{
  "n_head": 2,
  "head_dim": 64,
  "d_mlp": 256,
  "positions": "rope",
  "qk_norm": false,
  "parallel_block": false,
  "beta1": 0.95,
  "decay_shape": "linear",
  "final_lr_fraction": 0.0,
  "steps": 2002
}
Each number is 128 + 32 x the weight over its row's rms, rounded and kept within 0 to 255. Layers, rows and columns count from 0. Numbers have three digits each. The size before them is the row's rms in percent of the matrix's.

# up: layer 11 MLP up, 256x96, rms 0.152, rows 144-153, columns 0-95
# down: layer 11 MLP down (transposed), 256x96, rms 0.154, rows 144-152, columns 0-95
# gate: layer 11 MLP gate, 256x96, rms 0.162, rows 145-153, columns 0-95
up144 112:117114107103096119115142170082140188157117110142171137134136142139134130138176100129077125050170125133139130140092079232099140105145093193118116122149101175151127126132155110153133123124134058095094180103153151147164132127130127128091158132200093066232127120117116135130157070140111128146
down144 100:148148130168138122143127104159067143175114136135150139142108131112106141145125158160117113085187161076117142147138102155140132146129094144129131059124143100118149204074108083103181151089103143164078098148174140180109185125158121167165121090134132139068140115078169169190129168192212130114
gate145 097:136127000106142190113163142142129144144069109072124154098128156127145123140193125156094150132153083133075097111133164101110163159119151101114098175112131092179198106125156124189160149108115129136134086160133091100126148102187078138139160112156160175129121148155130101129152106170114171152
up145 102:097096143154131133122132178152105132059117156184130203132116108114140125126068172108161099086130108113124113160136070135164167150119148187144109093078045096121133130149126099138134114176122106147139160114187108156136095177077087158142160122083095099121120154135140148078074158144220125135
down145 100:135123114129141091084148153141183102106131213123125077153080140132160159142151136114112117106132094109071125148145122131161194139087121047176111156115108150181154141135140166113111078205200184138147123148139104079126082117079136072112130117161101103158079131111075092128121110156159172134
gate146 106:135137145098127143134145120095108081130146157107103086123102164118172119139095129066117075079077138126168149094135105140129099137097141120157156152115099162001113119140124064201120146184126083090151184105152113127128149093127083130151110107117106146131117161075094110137135115107192049154
up146 100:139105097130153157135123112084158114163121118152098137090119155100108177165143164068136145115119129167153238165108101101152111079083103141116188137157178109048113144068143157169120144134169119130106145128110180145168102134140138094128038108090140181112069153145129151108114085148101127129
down146 098:090072132156092099105087152142125090101137128170086094128145166104047156156080164125202114126133158157150090144172145132077133229106118116105140163156071112128125169136133142102105171125107125115157193101155150090157115135148097148153091093148141130125122102081128129150108112108101212176
gate147 086:114160096043175124127136160092095120097126114156128144160126135147099108152182176067130104151059149134122170120145065145107135091099156118134121128077076134076126143141118079155091143113143156144091112129111050163097159155112119092144139141202149161175118163205147158162160113147081147137
up147 089:131139148105148126114147167140096180058112133160133157122117121103153122132065095114101162108173134140163160110106220172116121185093144120085165113157113074112173150110183113100113127135086143106142156090055062085115133077163140124085133158118106168062174114067124118154125151095118157116
down147 088:111155093145131104135182194112119153041123149100149109127154128184087169033110122123136120190129125129152114107132148133191133182171113100097084138129126142143136094137080064122166077158147174059058104154156130108149151123116080124157143130126152088139119167129174134120166117121155162110
gate148 100:185075163099119140110149120122154130203098138118107163197136158105119203090118117114150117150149091112159085159094167138096088132122157081161169139139092179098119154133113192079154115145110141108081111125125129072191117120166167135129126122113168095147088087133168067104153106166198098116
up148 101:134102110146070154059119114126128171152154132183127113073153084109140122141089103102071166094111128146152105124102083177180130145095101095107104156148139127165107190132131149126150083165105119101106115079089137204164105152096171142147103158141105106136144053091124073111166096172157198105
down148 096:149122130147088155149072128151082103118102101112076088120099144110150095169146126118153131175143149111085184104126134153161176059070119119133121106105164112131203088110120101140108185095087129092135125185149102152119081130177120156126138214138161177137139181111104144118141126081161210134
gate149 098:142154153126132111127135160150109126120137094103149094176127102141173151158105101117075136105144144096105093134122150124088115127141211050023142136121131147120145085126088119136072161125119170174122109108134134097131152196100208136129117136118182136080114157137188206165120073128141089109
up149 084:085088175106100108112160126130188116106113094094135129105117134149126129138170120163180162108071123113142175087106122151202150139075138117126101174118206126139178088156130123166120124118080173198122093113097119123181134178083099144135123083188111203158143097124136134088078150110089145124
down149 091:124152151107096145155070162109131141158116159140085111128156142089105169119111121160028144135120143140137148132132107170075118164079148109139120165147157107081134159185152156175145111120107087133171159133131167227121129202129094154158164143144133145142090191126133095084170209150135136109
gate150 106:102115076118194125131121128116112085119117130128081067096118158145078108160153162168104172139152107112099064175173206164169108107121103118145112158134123136120127162182134093211130133129147136160125119156121103134108106097160094074077114064097118110127114148159123089109142186180135150050
up150 106:156174148133146131145173118089112179161125132110126113152068112145121152129163134089158148122120123055228142131111170151125180103128102073080107137165162085112171048119092115137104087178108147073099120118077127119132079137094193157177098125157133139159173128128153121137181123120165123095
down150 099:154154115176111094137070100155109098101134102150121131129196155146129089065131129136148145078122135158060136167151137186116063093146112147094083151154173205075111228114109127113127108122115145151124126138135094125147102168134078090181121135075143117165118161137158115125049144146123141143
gate151 100:132109147124144128179105204154162177181097129066131120127096187120114106152064143073148082093097128101144093120145147138122131105103164104095114171176090194120131119175111120118104144100066156117134142169130098115122154084151138103110172087156177146188091140132068097166164116179125078120
up151 111:128186144169149155151090144102107157180118112177128104212109118145112136088165142105192152130156155123155129123092168105143084114140127147128165168095123085104122074143117136097086097101201097176115156088114167126125131171153127149136138128135156112225159113206160125096108091120187128094
down151 098:116162138058127204127176115139125141110184127117102139140151093127056157090088112129051167132143129142103126144118125192053131149118113079149149119134161189108162092142115135103140168163144137119071059101103069090108055158112151122133123134136099132112130157064164131159122138101164110124
gate152 099:131088155181117118138152115127118132162152179105121085122065141068108131127104151118164108118155112186104112084157175150146101125085051135183124114165117079059073118131137073138112121162113091059137091097092094103184145086099113124153092090068118192140148116159116109135117143138166166140
up152 100:127091126096130113118128133077148106080079186099179135109153212201081095132106135101138166119176097111163150131121100142108133142130126221162158150163131121145105128135077142185139127140182169115199111136136157149135104170097178149125137142112196162167123088140132174147101163123087106113
down152 095:123119121107119133136108179088096103191185150162151138109144180131142170120151166107188095117096194123168140100120191171150137119116039144034134170144141115155151120064135053149162115164135079099127148157104169123098150128067167090102130150147141138142135126118133112148116140122077134133
gate153 098:146152204121101143125099132101130099163119144155100073178121122135172136165145133088116177209155132120136132158146147060104100157170141114136096107147165154104083141217146122155117147122183129104101108123106108131160133078151137188203150119125152110086077151121122077143113130108117175052
up153 105:123086122159141170094117152175148145145124127092123122134209149173090159157137096150136128157111143106115121185124151119143159118208127134214127123147139131145143191125176145119171119122118156154130131090123124120217146043119112141167148042140098102108149151095152111097121142106148122210